{
  "d_mlp": 256,
  "norm_place": "pre",
  "init": "normal",
  "init_std_qkv": 0.0625,
  "init_std_down": 0.0148,
  "optimizer": "soap_variant",
  "beta1": 0.95,
  "beta2": 0.95,
  "weight_decay": 0.063,
  "lr_head": 0.00946,
  "decay_shape": "linear",
  "train_tokens": 113800000
}
Each number is 128 + 24 x the weight over its row's rms, rounded and kept within 0 to 255. Layers, rows and columns count from 0. The size above them is the row's rms in percent of the matrix's.

# layer 2 attention query, 64x64, rms 0.231, rows 11-31, columns 0-63
size [132 134 152 160  67  60  79  91 168 101 134  84 122  80  98 101  73  73  82  74 129]
[[141 130 115 163 126 136 118 115 104 136 134 186 125 115 108 193 139 118 153 124  85 108 108 104 100 138 145 148 118 157 124 142 130 135 100 155 121 108 147 168 175 149 103 141 140 140 149 129 166 127 100 156 102  93 176 101 144 124 120  92 129 146  96 144]
 [127 119 104 144 127 130 114 116  87 125 136 163 140 106 113 187 135 109 136 129  88  88  83 103 119 120 131 146 115 148 113 129 129 121  94 130 124 101 141 170 172 144  96 136 137 122 155 119 155 123 107 142 107  92 174  78 139 120  99  88 118 133  84 127]
 [134 121 102 160 127 139 131 129 107 125 129 174 130 110 100 195 145 116 124 134  77 104 101 107 117 119 146 148 117 151 115 128 123 126  92 142 107 104 145 164 170 146 107 137 130 123 151 110 169 121 101 131 105  81 177  91 148 121 108 100 120 144  88 131]
 [134 113 104 158 116 133 120 113 102 126 124 171 126 112 110 186 137 108 136 137  88  95  88 102 113 122 140 147 107 143 111 139 129 126  92 151 111 104 148 165 170 151 101 132 135 128 157 111 163 122 103 145 111  83 179  89 144 117 111  89 117 138  97 129]
 [128 135 135  94 128 167 127 166 150 125 170 115 152 107  99 104 149 139 141 108 141 122 147 152 111 145 114 103 138 132 138 103 120 131 135 127 130 138 102 113  73 114 148 120  94 132  75 147 119 134 168  77 135 164 107 137 101 134 105 174  79  86 146 133]
 [144 153 151  92 112 109 134 125 128 134  53 115 117 149 167  74 105 123 113 110 166 157 110 139 130 157 116 110 130 121 140 143 155 141 157 131 159 145 108  74 105  99 125 131 136 141 136 104  98 138 117 144 135 169  92 157 123 125 154 125 139 126 160  90]
 [120 121 105 141 120 162 118 112 115 122 140 159 135 101  96 215 162 128 129 143  97  93  84  98 104 127 139 140 117 142 128 135 117 123 116 132 101 116 134 169 150 155 106 135 133 117 152 124 166 123 117 119  99  88 174 102 144 131 106  91 103 121  94 132]
 [120 123 138 104 156 151 122 147 152 137 176 101 180 106 118 116 139 155 163  97 148 112 168 157 147 131 103 123 127 105 132 109 118 134 140 105 155 132 106 114  91 139 166 113 110 113  81 166 113 146 155  86 142 156 125 159 113 147 116 182 122  97 137 121]
 [132 132 138  98 140 119 135 134 154 137 120  87 130 148 147  70 104 146 133 122 168 153 167 159 149 125 100 105 150 105 145 124 136 130 156 120 149 146 108  87  88 116 163 113 127 124  92 146  92 137 153 111 144 171  88 161 111 130 137 170 147 114 167 111]
 [131 125 149  98 143 147 139 140 162 134 160  81 145 138 133 100 120 150 123 132 179 142 165 153 145 129  93 118 141  97 152 120 129 131 155  91 147 151 117 113  88 130 169 116 136 104  97 149  99 132 169  93 129 161 109 163 117 131 136 189 128 107 150 141]
 [130 134 158  99 127 112 143 146 156 136 114  97 113 147 149  69 115 139 124 124 170 163 169 156 145 128 111 108 148 112 145 128 141 131 163 116 141 147 110  93  85 106 159 124 124 127  97 146  89 136 148 114 145 169  75 160 118 131 148 166 139 114 166 121]
 [136 146 132 126 145 106 145 139 160 142 109  92 113 172 156  53  98 121 113 120 166 165 150 153 140 115  94 123 166 119 147 141 137 125 122 138 150 139 128  92 122 111 157 132 111 126 110 136  74 147 146 127 143 150  95 149 120 117 160 164 150 136 172 110]
 [137 124 107 146 134 137 120 122 104 127 141 171 138 106 115 200 144 118 130 135  90  98  82 101 131 126 141 147 115 148 119 138 131 146 117 135 124 116 143 168 166 149  99 146 128 138 163 127 171 117 109 141 113  96 198  98 143 120 115  96 124 144  81 131]
 [145 144 129 114 147  96 141 137 149 124 126  77 141 153 171  66  91 140 139 131 174 150 161 157 146 125 111 122 125 115 148 133 134 127 151 114 146 127 100  97  93 125 142 107 145 121 126 132  71 130 149 125 140 159  94 151 118 133 160 171 158 135 167 105]
 [119 130 143 100 119 129 133 131 154 130 122  98 126 137 141  67 118 141 132  97 168 153 166 146 143 134 122  93 127  97 147 119 132 130 158 122 136 148 108  69  81 110 172 113 112 141  88 130 101 134 150 109 132 161  78 161 117 136 144 170 123 114 162 118]
 [127 130 135  91 145 127 123 127 136 132 134  79 148 141 167  78 126 143 130 122 164 138 166 169 149 124 113 116 140  91 133 117 134 148 159  96 151 137 104  96  77 119 151 104 154 108 105 135  93 146 147  98 144 161  87 158 111 143 127 165 139 112 168 110]
 [128 128 109 142 128 178 125 118 101 117 179 151 150 100 102 205 164 154 143 134  96  84 140 112 115 118 135 148 102 127 113  97  91 138 138 110 118 126 130 164 130 143 120 136 130 118 129 136 178 108 118 114 116 102 167 118 123 128  99 119  95 110  85 122]
 [150 138 155 110 127 110 143 142 133 131  77  88 115 158 163  68  89 135 118 127 175 152 137 157 128 135 100  99 165 134 148 148 143 142 146 126 154 150 123  82 118 101 154 120 134 140 124 130  95 137 127 130 155 159  88 153 115 144 144 147 156 123 176 127]
 [116 102 113 161 124 137 123 125 117 126 133 167 111 106  94 174 131 109 114 139  99 113  87 100 111 117 157 160 127 159 114 132 121 113  93 143  98 113 150 157 170 150 106 125 127 140 173 106 155 119 101 138 108  92 182  90 147 134 120  91 128 153  91 143]
 [133 114 106 155 138 125 126 117  98 138 132 168 147 100 108 190 136 104 127 135  92 107  75 111 125 124 146 135 126 159 119 147 134 114  96 131 116 104 148 178 174 150 118 152 125 143 172 128 148 126 100 145 105 100 176 119 147 124 116  85 131 139  87 134]
 [118 134 148  92 123 117 135 129 145 112 114  69 122 149 146  61 110 133 113 121 172 150 157 152 147 123 109 102 138  99 137 113 125 130 152 106 136 142 104  81  85 104 145 111 129 111 102 136  95 134 149 107 144 168  85 160 111 135 144 159 129 112 162 111]]
# layer 2 attention key, 64x64, rms 0.233, rows 11-31, columns 0-63
size [116 104 113 118  93  68 115 115 115 107 110 110  96 115 118 117 105 102 124  97 108]
[[113 103 102 149  98 120 101 115  94  97 115 153 112  98 107 156 126 102 115 133  76  83  91  93  91 129 136 135 115 124 104 132 127 106  94 119 116 103 148 152 149 130 101 143 114 129 145 109 147 109  90 136  98  84 143  89 141 100 109  89 121 144  89 136]
 [127 102 107 163 109 129 109 106  98 111 111 161 119 102 103 173 125 100 120 137  79 103 104 104  98 140 146 146 118 139 113 137 123 118  91 144 111 109 142 152 167 143 101 131 112 137 154 110 149 117  85 153 102  82 153  91 148 119 112  76 124 140  89 140]
 [116 112 104 158  98 124 100 104  91 116 118 166 108 101 102 165 129  89 126 124  78 106 102  98 102 130 132 145 112 135 110 130 123 109 105 145 108 110 136 152 163 134  95 144 114 132 152  97 149 116  86 142 110  87 146  93 142 109 111  75 115 148  93 126]
 [122 125 102 166  99 112 110 109  95 115 119 161 116 106 110 163 128  99 127 119  68  98 103  89  92 129 134 141 109 133 111 137 120 112  93 133 112  99 138 154 158 135  93 146 116 131 146 106 143 110  96 135  99  76 144  84 129  96 113  82 124 138 100 129]
 [114 119 117 101 145 129 133 130 146 118 157  96 142 115 115  96 130 160 140 127 157 129 174 154 126 113 129 115 109  78 135  90  99 126 134 111 114 129 108 107  76  89 148  93 125 112  79 138 112 118 148  67 142 166  96 163 107 146 117 158 114 100 129 117]
 [125 135 149  98 140 126 130 157 158 159 123  94 125 170 160  89 129 168 131 114 159 152 154 150 145 128 122  99 167 133 143 131 136 132 159 131 145 145 106  94  90 135 172 116 132 135  99 142 112 127 176 138 117 164  90 141 112 135 154 175 154  99 168 130]
 [122 111 115 161  96 112 109 105  91 110 109 165 109 110 109 153 123  86 128 126  70 105  96  91 108 134 142 142 110 136 110 136 122 110  86 144 107 115 147 149 162 133 101 138 114 130 158 106 143 114  84 144 103  82 138  85 136 106 121  82 126 144  98 134]
 [141 140 126  85 141 145 133 145 155 122 166  95 142 119 124 100 130 161 132 144 167 144 151 152 138 105 108 103 136 102 140 111 119 156 156 107 134 146 116 116  84 107 149 105 129 115  82 147 114 136 165  87 151 176 121 179 107 153 109 181 112 112 152 123]
 [143 150 148  88 151 132 148 154 163 146 139  89 147 147 147  90 129 153 130 122 183 159 157 157 146 127 114 110 142 123 140 128 136 150 153 112 149 154 111 101  99 122 165 115 134 123 101 162 102 141 164 128 143 175 105 168 117 158 136 175 126 114 164 137]
 [129 139 142  89 161 141 135 144 159 144 151  91 133 139 143  93 129 161 123 123 179 167 156 168 140 115 115  99 142 124 141 125 126 146 173 119 140 144 118 106  86 109 157 120 136 132  87 150 117 133 158 117 150 179 104 171 106 143 132 173 135 113 158 120]
 [122 145 149  85 156 139 138 147 162 147 143  90 146 146 145  80 122 166 128 122 181 162 158 151 143 117 104 105 140 120 144 126 132 143 165 111 140 145 124 101  99 118 165 117 141 124 105 157 107 142 156 117 150 169 114 170 114 146 140 181 135 117 163 117]
 [130 139 151  93 152 141 148 145 169 146 146  95 152 155 151  94 127 165 130 131 183 153 155 169 153 127 112 115 148 127 140 123 135 149 168 116 146 143 114 107  99 125 162 113 139 130  99 156 112 140 172 122 149 167 113 171 113 154 140 170 141 106 159 127]
 [122 113 103 157  98 125 101 113  96 124 113 171 113 107 105 158 130  85 124 129  76 101  95  98 111 129 131 138 109 136 108 133 124 117  81 127 121 108 144 156 164 130  97 138 126 120 145 100 146 117  86 145 106  80 143  92 140 107  98  83 116 154  99 126]
 [141 144 150  93 156 148 148 152 165 151 158 101 144 152 151 103 135 162 129 136 178 157 156 163 149 124 116 111 146 125 145 122 137 152 163 122 147 153 120 114  97 128 162 120 137 123 100 160 124 138 171 116 152 180 118 172 118 153 128 174 130 113 162 133]
 [133 140 160  94 163 138 141 146 163 138 154  96 155 147 147 107 134 160 139 139 177 153 153 166 152 125 114 121 142 123 152 122 134 148 176 122 156 150 122 110 101 125 149 119 132 132 114 157 113 149 164 117 157 181 118 180 115 154 144 177 135 123 160 133]
 [138 153 149  87 159 143 143 141 165 143 150  93 143 142 147  97 129 158 131 136 183 158 152 166 153 122 111 112 138 125 141 115 134 142 168 114 150 148 111 108  93 119 154 123 131 126  95 157 114 136 169 120 149 178 117 177 114 151 138 172 132 109 152 131]
 [121 109  94 160 107 115  97 107  88  95 137 164 118  86  94 161 135  97 124 143  83  89  94 102 104 128 144 135 108 129 117 126 128 123 104 132 113  97 138 153 156 124  89 124 119 125 148 115 151 129  96 118 119  81 158 103 145 117 106  87 115 147  86 121]
 [143 145 153  90 158 138 153 147 169 157 147  94 151 156 149  90 125 165 130 121 173 160 154 158 150 121 110 121 138 125 145 122 134 147 169 130 141 151 122 107  96 131 160 118 137 130  98 155 111 141 171 125 147 174 109 166 113 149 140 170 128 118 165 127]
 [117 118 109 166 104 108 109 108  84 119  96 162 106 118 120 156 125  86 131 120  74 111  99  97 105 137 138 146 114 139 112 140 124 100  91 149 106 106 138 142 163 140  99 141 120 134 156 105 136 116  94 150  95  82 131  85 141 104 130  77 127 141  97 124]
 [129 122 107 164 106 113 111 117  98 110  99 165 109 122 120 169 124  87 128 125  78 111  93  91 100 142 142 143 124 138 110 139 127 112  91 149 117 112 139 149 167 137  94 131 120 138 156 100 144 119  94 155 100  82 140  77 143 106 114  83 130 141 102 137]
 [141 148 148  96 143 134 148 132 157 146 136  90 147 154 160  96 129 149 138 115 181 165 151 159 150 136 111 108 147 125 139 130 134 144 154 119 134 160 105 103  91 109 159 106 133 121 105 152 106 142 167 121 139 177 100 165 118 147 161 172 135 119 175 135]]
# layer 2 attention value, 64x64, rms 0.213, rows 0-31, columns 0-63
size [109 101  89 106 121 103 103  88 116  90  86  85 123 101  87 103  91  93  90  94 103  96 107 107  96  94  87 114 111  99 102  87]
[[119 152 119 115  85 156 128 188 110  95 165 105 131 127 140 104 122 120  87 147 130 121 167 138 174 147 153 130 131 141 157 123 144 151 137  98 135 183  98 118 116  80  75 146 134 113 123 143 127 112 109 117 125 116 122 167 139 143 128 130  95 157 148 150]
 [ 84 136 147 110 143 169 148 178 168 154 148 153 148 116 124 131 145 158 147 141 139 112 197 152 115 121 135 163 136 128 149 112 115 120 136 122 155 135 145 143 101 147 168 153  92 139  86 154 149 143 167 138 135 129 119 131 117 137 121 172 123  97  94 129]
 [107 144 143 140 118 120 140 130 117 134  82 153  54 131 148  96 101 112 101 152 119 109 142 111  87 155 104 134 142 146 129 150 157 131 132 149 111  90 132 147 148 110  63 132 125 101 123 101 100 166 123 142 125 101 118 130 105 108 129  71 126 146 107 109]
 [113 109 134 144 142 167 139 149 152 115 174 145 154 120 104 134 150 145 164 113  94 105 171 156 112 154 134 155 127 121 141 112  93 127 155 109 131 144 123 126  69 139 189 131 126 121  95 129 162 138 157 104 103 126 135 133 108 132 120 193 102 124 127 155]
 [101 108 108 155 142 138 129 107 132 108 100 126 116 125 111  73 100 144 105 161  96 120 143  87 131 111 111 206 126 133 113 113 145  91 117 128 169 127 170 131 150 131 125 166 108  84 104 114 118 116 112 124 109 124  89 156 121 108 157 128 140 162 127 114]
 [119 167 110 112 119 126 139 162 129 144 101 145  83 159 141  92 150 110  78 105 100 149 137  83 136 119 105 156 136 154 175 124 120 154 118 148 153  95 106 129 142  78 110 143 110 134 121 128  95 157 133 117 128 126 102 152 105 118 111  79 102 139 104  96]
 [ 73 127 115 127 161 175 126 165 153 125 163 147 139 139 108 128 164 145 126 150  94 111 152 118 137 127 124 171 173 119 133  96 115 141 133 122 189 139 132 141 120 124 167 169 137  91  99 142 159 116 156  96 126 126 146 136 108 114 113 171 112 134 134 148]
 [116 165 154  89 150 168 144 164 135 154 151 120 151 131 149 130 147 152 160 129 118 146 169 158 132 131 131 103 132 108 152 123 116 122 140 193 158  82 172 126 125 111 141 133 162 154 171 126 112 132 118  93 113 139 129 149 151 146 101 107  96 135 154 103]
 [105 103 130 143 131 155 135 128 163 118 129 130  98 127 146 100  94 124 111 146 103 132 121 149  81 148 136 177  97 128 107 125 104  90 137 110  95 127 192 160 117 160 159 150 112 129 103 106 165  84 132 164 113 119 141 119 126  92 122 156 154 128  89 138]
 [112  99  98 119 104 144 122 116 161  77 100 173  74 123 145 101 115 111 117 134  91 118 108 113 117 112  97 149 121 136 136 102 126  90 118 128 104 139 140 131 125  85 117 155  91 137 117 101 147 152 119 138 101  95 117  98 115 120 150  89 150 176 155 100]
 [116 158 141 115 136 155 124  96  97 129 177  91 136 133 128 166 108 159 164 106 127  84 130 126 159 138 148  99 129 113  92 146 145 153 117 110 145  92  98 165 118 156 112 137 164 100 125 157 124 138 127 136 130 112 173 127 190 111 150 132 106 129 161 142]
 [153 146 138 101 158  85 118 104 112 157 133 111 130 126 153 158 136 125 147 131 162 179 119 146  98 118 123  49 125  96 126 133 145 152 164 145 101 140 128 154 127 101  96 142 132 155 147 140  94 108 102 112 131 147 161 149 114 144  88  99 121 153 112 146]
 [172 119 125  84 131 122 121 120 117 140 138 127 145 135 151 207 148 142 152 108 166 113 119 118 148 147 151  60 120 135 151 126 145 143 111 108 133 125 110 142 104 121 124 113 170 163 154 135 161 131 120 142 109 130 187 102 118 126 100 136 131  88 121 149]
 [177 149 116 161 101  87 125 126 103 113  58 118  94 124 152 119  93 104  91 126 135 132  79 113 113 120 115 102 121 119 139 153 146 140 111 133 102 121 120 121 139  98  92 105 134 134 169 123 109 138  70 148 136 120 118 115 138 133 151  75 130 127 151 146]
 [108  80 102 158 123  75 104 111 145  97  84 140 118 108 153 122  80 119 120 131 135  89 148 128  97 135 120 113  78 111 117 110 147  75 149 121 137 130 148 120 125 139 128 135  93 138 128  98 105 115 150 145 135 137 114 101 157 102 139  99 133 156 183 120]
 [158 140 137 104 155  98 113  95 117 118 170 118 113  99 144 136 117 121  86 119 142 170  79 155  90 101 139  64 121 146 125 166  95 166  82 113 130 130 120 141 126 136 130 104 131 160 128 134 113 112 142 168 102 150 123 102 131 104 137 120 114  98 133 155]
 [133 130 142 129 134 148 121 133 118 168 160 109 147 153 102 124 166 187 162  94 163 123 126 146 148 113 141 135 139 137 141 144  74 104  98 173 134 130 114 140 127 173 134 110 131 131 144 122  84 136 133 132 158 123 135 134 130 200 112 146 116  82 105 130]
 [125  99 138 131 138 151 124 182 139 116 156 148 180 108 117 146 114 135 156 130 128  84 164 168 128 163 151 120 157  81 121 121 159 122 157  81 139 150 114 141  74 122 152 129 132 133 129 177 178 150 114 113 121 126 140 122 114 145 141 134 131 139 133 160]
 [ 86 104 145 111 167 172 128 128 123 118 178 149 139  78 114 112 151 140 134 165 119 129 145 111 105 149 129 167 138 152 118 136 104 108 158 119 184 128 154 164 111 191 112 128 109 125 161 137 144 102 138 113 120 105  92 139 108 106 136 135 138 109 107 116]
 [133 106 125 166  84 122 122  72 107 109  95 128 108 120 134 134 108  95  86 114 125 126  92 106 118  93 135  82 132 147 124 129 133 156 100 103 127 112 147  76 148  72 128 114 173 119  99 118 143 123  88 167 104 144 121 115 139 124 128 128 143 134 160 123]
 [ 68 132 106 129 159 146 139 117 164  98 152 151 171 119  99 136 114 142 127 185  75 143 137 141 113 103 143 174 132 133 105 113 130  92 125  79 162 151 144 133 115 166 146 146  91 115 122 134 123 140 155 123 108 126 109 138 133 107 143 170 142 121 117 135]
 [ 87 110 102 153 137 166 155 124 133 125 147 127 148 152 131 118 126 133 136 132  90 106 155 117 159 144 133 222 136  89 141 110 137 113 144  89 177 113 109 124 120 158 107 137 138  95 125 110 144 146 123  65 117  93 113 124 123 129 125 134 120 142 145 122]
 [ 91 142 118 136  94 134 124 167 138 131 110 127  94 174 136 107 126 107  91 128  83 126 150 118 115 154 118 163 150 160 167 111 151 111 139 130 119 113 113  94 137  79  83 118  83 113 115  92  93 157  92 120 113 104 101 142 123 113 127 104 147 151 130 107]
 [169 127 167  67 117 109 136 107 132 167 139 129 121  99 140 126 135 158 148 105 153 116 109 160 131 110 147  73 169 160 128 143 155 131 114 128 112 105 119 138 115 129 131  98 166 133 130 152  98 153 134 148 174 160 136 126 153 177 129 100 131  89 137 126]
 [145 145 120 125 147 147 154 150 149 137 154 135 163 151 124 144 183 174 159 124 154  93 154 131 112 151 139 162 106 103 153 129 124 129 165 131 141 134 135 131 106 176 178 130 110 146 109 134 150 134 154 100 108 137 163 123  87 114 126 198 136 136 126 130]
 [140 128 108  97 161 115 145 102 123 154  76 131 112 109  99  81 133 144 113 148 105 151  74 106 107  95 113 139 156 169 107 145 160 121 128 132 161  84 146 146 135 137  99 110 108 115 110 144  88 103 130 137 114 151 104 128 110  80 141  88 129 114 129 135]
 [135 105 134 127 164 176 139 138 156 136 189 140 164 135 132 155 115 160 157 123 110 115 164 162 141 142 145 125 131  90 125 103 125 142 166 131 136 130 140 145 100 142 185 124 148 154 137 142 184 110 135 139 147 161 170 135 117  87 148 156 124 129 125 146]
 [ 70 124  84 132 112 154 124 109 139 129 118 126  98 136 137 108 144 130 117 170  98 117 152 117  87 136 145 177 114 117 138 121 154 106 129  76 130 153 153 108 114 170 133 140  92 129  60 113 108 144 142 138 129 113  96 121 148  97 133 151 127 161 139 104]
 [124 142 126  89 148 141 136 151 127 142 166 138 186 112  95 177 165 161 171  92 144  97 163 127 160 133 135 109 126 112 131 115 107 150 157 137 152 119 105 141 115 125 137 141 160 130 148 141 143  97 131  99 123 154 170 141  97 137  88 146  92  96 131 133]
 [123 126 126 129 133 130 113 133 103 101 102 103  66 140 135  94  86 110  97 149 131 130  81  88 106 141 136 119 122 143  98 146 155  96 115 129 134  99 132 146 144 108  96 123 115 128 143 108 112 125 118 185 122 121 111 111 156  69 137  67 149 145 119 120]
 [ 97 130 128 113 168 174 150 152 175 146 169 143 153 121 114 125 163 167 156 108  87 111 170 159 131 138 122 153 152 118 145 120 125 112 145 105 136 148 115 145  86 164 162 140 107 111  97 159 137 133 143  95 137 147 109 144 123 145 125 173 115 109 106 144]
 [145 124 122 124 108  57 127 112 114 124 101 133  92  99 145 101  69  90 104 148  98 134  90 112 125 146  96 106 135 135 118 141 161 118  94 113  98 129 128 109 151 108 112  98 117 145 140 109 107 139  93 131 139  84 122 113 108 109 119 113 167 164  92 126]]
# layer 2 attention output (transposed), 64x64, rms 0.168, rows 0-30, columns 0-63
size [ 91  63  72  67  68  85  69  82 116  82  62  64  67  78  72  57  96  75  68  77  76  64  66  96  67  76  82  72  74  77  71]
[[189 145 132 155 140  88 106 109 103 161 147 141 150 128 135 142 153 159 191 110 141 125 159 145  97 120 125 117 100  94 151 119 108 151 116 165 109 102 144 142  94 136 150 133 141 135 121 132 103 121  87 134 140 152 150  95 117 138 112 103 137  87  99  93]
 [117 109 107 160 113 135 127 166 141 115 149 176 132 113 113 139 137 151 167 138  58 124 175 134  83 129 111 133 150  98 129 128 137 111  93 138 118 144 128 142 124 165 164 123 156 130  74 103 130 116 133 125 101  95 110 173 119 114 104 157 108 109 135 147]
 [140 141 126 118  96  74 143 156 158 135 120 119 120 120 132 102  90 141  99 172 132 132  82 140 132 144 112 155 161 137 111 138 147 124  74  96 137 109 138 140 145  70 107 131 117 137 135 143  97 120 161 131 112 130  70 112 156 121 142 147 156 115 174 136]
 [102 131  89 145 110 102  96 114 156 179 143 110 179 108 112 151  95 169 103 158 168 100 149 129  98 149 111 148 115 111 131  97 101  97 128 146 165 114 170 119 135 150  94 137  83 111 125 111 138 154 148 148 133 138 109 130 142 139 124 149 150 123 153 114]
 [134 107 122 132 118 122 100 162 176 134 108 129 123 177 137 123 101 139 128 142 144 146 140 103 140  85 135  69 117 132 115 130 141 143 165 140 118 165 115 101 121 128 126 113  81 160  80 126 137 148 156 124 125 161 145 173 131 142 127 163  86 111 120  79]
 [142 149 137 137 120  93 182 153  88 113 130 161  91 109 102  95  95 130 177 160 131 116 159 174  79 120 119 155 113 122 155 161 148 165 139 113 126 105 144 177 154 124 118 114 146 125 106 130 101 106 108 116 146 112 148 122 121  94 125 119 149 121 128 123]
 [137 140 147 122 100 129 136 146 135 154 121 117 122 109 124 105 135 146 156  95 142 149 175 128  96 135 152 114 102 126 127 131 142 142 183 140  60 119 156  84  94 114 150 135  99 167  87 139 122 130 120 131 138 130 117 139 119 142 167 169 132  77 155  93]
 [149  95 107 124 161 144 136 149  89 131 125 165 135 118 130 150 154  88 150 156 106 106 110 112 132  81 135 151 117 174 112 109 164 164 149  91 113  90 142 173 136 113 121 149 130 137 120 139 104 140 142 132 134 118 167 139 118  88 104 148 142  83  87 132]
 [103 127 106 157 152 111 129 129 200 132 110 115 147 178 162  73  95 128 103 130 141 136 144 102 131 120 113 108 131 134  96 120 102  79  81 128 116 147 128 101 123 119 149 151 112 148 109 104 135 152 158 140 135 144 102 165 110 150 142 131 125 107 167 149]
 [130 124  98 131 136 105 102 121 120 147  74  93 111 130 176  89 114 124 133 116 139 149 144 142 133 136 101 125 159 155 152 180 148 130 157  92 134 120 142  93 124 129 141 137  93  97 116 174 103 136 126 137 113 148  91 156 128 103 159 130 174  89 161 135]
 [132 164 163 105  64 127 143 136 123 164 102  98 138 136 126 152 159  94 105 160 164 153 101 121 130 131 128 108 160 133 148 116 150 177 117 116 125 124 121 127  87 101 106  82 106 149 171 103 107 103 107 129 154 145 112 143 120 129 140 156 159 123 148 105]
 [188 120 159 106 135 128 147 134 118 110 153 112 165 172 143 130 174 118 118 132 118 101  76  93 150 107 119 122 126 148 116 150 130 129  95 140  96 110  62 119 150 112 132 125 139 133 131 164 132 112 119  85 145 103 147 104 112 160 132 114 164 108 103 117]
 [120  93 148 119 126 106 139 125 128 172 130 140 133 113 103 120 118 120 120  94 113 149  81 142 108 106  83 115 188 107 107 141 159 155 190 152 120 142 121 110 150 147 112 133 110 119 127 139 116 137 104  99 146 141 107 142 113 126 160 143 149 163 184  86]
 [103 107 121  98 141  81 125 108 116 137 108  96  98 101 144 149  99 114 136 149 129 146  92 151 186 112 125 129 134 144 116 160 127 114 136 123 126 118 110 190 134 105  86 121 140 112 189 119 121 137 138 171 138 136 116 125 120 149 146  78 162 143 115  99]
 [116 122 134  64 145 132 148 150 109 131 143  91 139 132 125 148 154 132 136 118 123 111 106 121 159 142 129 151 144 122 121 141 123  88 168 121 148 134 106 140 174 174 132 116  87 127 201 110 136 120  94 110 140  91 127 133  93 124 109 169 114 118  80 131]
 [128 150 157 108 108 133 157 115 126 125 104 122  93 151  98 134 163 136 125 139 144 133 113 106 114 156 132 178 123 120 128  82 155  96 159  92 136 121 140 126 159 141 116 142 131 161 137  88 131  94  86 140 142  95 136  96 121 129 144  85 185 131  89 168]
 [114 118 124 178 129 150 135 107 149 108 127 162 119 138 122 134 138 116 130 153  77 102 114 113 123  79 129 131  98 108 102  96 156 142 114  97 110 124 155 116 115 133 102 118 167  92 112 154 201 135 176 125 136 125 172 167 124 128 136 130 109 158 118 116]
 [170 145 102  99 154  97  99 126 101 128 152  77 154 113 136 150 118 150 149 155 109 141 117 100 170 114 117 128 135 134 138 139 127  98 123 114 100 129  95 140 111 184 148 119 144 126 154 113 113  72 119 152  84 135 137 111 114 159 135 163 140  76 117 129]
 [129 125 137  95 129 116 155 163 185 113 129 185 117 166 150  80  93 166 102 137 131 161 122 114 110 115 163 150 130 130 140 116 128 108 160 126 137 122 146 128 110 120 157 155  97 135  81 119 128 102 118 111  87 124 104 146 108  88 175 143 127 128 133 123]
 [104 159  79 122  95 116 125  99 126 141  97  88 122 103 121 159 132 110 114 112 158 158 124 146 120 180 131 113 160 140 139 110 137 148 169 162 103 162 145 100 131 136 136 151  76 174 157  94 114 140 116 143 114 113  95 106 132 137 163 117 150 138 142 107]
 [138 114 140  96 109 145 120 136 139 134 117  93 126 117 140  85 132 159 124  69 172 143 180 137 147 155  96  95 132 103 147 108 109 105 155 116 125 152 110 100 106 133 171 132  87 147 102 113 123 136 101 134 142 123 115 165 108 104 144 157 112 132 163 174]
 [114 128 183  86 133 127 140 150 121 132 145 103 112 147 125 114  80 134 171 133 181 117 148 149 118 125 118  99 114 121 105 110 156 144 148 119  86 135 101 125  87 106 129  91 155 129 115 136  86 140 168 148 128 197 117 112 142 118 130 163 136 132 139 113]
 [178 127 103 129 142  91 146 138  97 158 113  95 147  86 137 106 130 134 179 136 146 102 139 127 143 114  86 101 151 115 137 138 158 162 126 134 128  61 170 150 126 129 134 135 183 110 123 146 116 115 130 150 138 115 140 101 138 108 116 141 129  96 161  94]
 [139 121 101 202 111 160  96 150 111 131 137 153 117 109  97 164 149 115 115 178  85  94 115 123 131 155 161 161 141 127 102 137 116 139  98 134  98 123 141 135 141 128 103 167 106 134 132 152 170 102 132 109 101 109 148  91 120 143  98 131 109 116 110 140]
 [102  92 142 113 117 135  95 112 127 147 189 160 145 145  92 147 124 120 144 140 114 110 162 135 127 151  75 129 133 134  83 128 133  92 128 132 143 126 107 137 150 116 153 125  95 122  94 155 154 152 157  99 154 133 126 132 153 152  85 168 123  72 141 131]
 [112 117 167 111  81 129  98 159 151 127 151 140  98 136 139  98 139 116 122 162 163 123 144 120 100 113 135 121 136 144 107 141 135 123 152 117  90 133 131 119 128  66 106 192 159 148 129 123 181  98 123 134 150 116 127  89 144  89 140 155 123 112 145 160]
 [ 95 117 121 129 158 128  91 143 178 122 162 110 149  91 121 144 151 142  93 107 140  94 141  80 140 116 145 112 120 153  98  94 140 124 137 120 150 130  94 125 124 152 161 162 104 180 124 132 183 114 128  91 127 130 139 147 111 134  92 146 101 133 108 159]
 [ 77 121 185 117  87 131 142 112 149 155 148 118 112 157 105 119 165 142  89  82  99 145 154 150 131 145 129 172 162 140 119 114 131 140 119 145 126 109 123  94 156 120 139 120 116 157 130 117 136 118  86 103 159 104  88 120  81 156 139 142 156 132 134 135]
 [153 164 145  70  98 110 153 140  97 102 126 138 110 116 118 141 107 117 147 146 165 161  88 167 139  90 121  93 149 148 133 154 148 134 176 107 135 154 138 155 121  84 147 131 123 150 149 123 112 130 131 100 142 150 151  97 155  74 126 144 135 146 124 124]
 [107 136 151 119 124  75 119 158 175 133  99 140  96 127 136  83 139 131  98 115  87 168  88 118 110  97 130 128 135 113 127 141 138 105 122 119  85 129 174 127 123 149 162 115 115 149 117 116 134 100 150 138 118 144 126 176 102 131 133 170 134 111 156 180]
 [155 134 110 142 152 129 148 154 132 141 146 105 122 131 137 112 115 150 134 147 137 100 213  99 124 144 138 166 135 131 108 152 132 100  97 154  80  85 135 138 139 115 115 137 148 115 111 126 168  94 120 103 146  88 163  90  90 136 108 119 131 100 130 156]]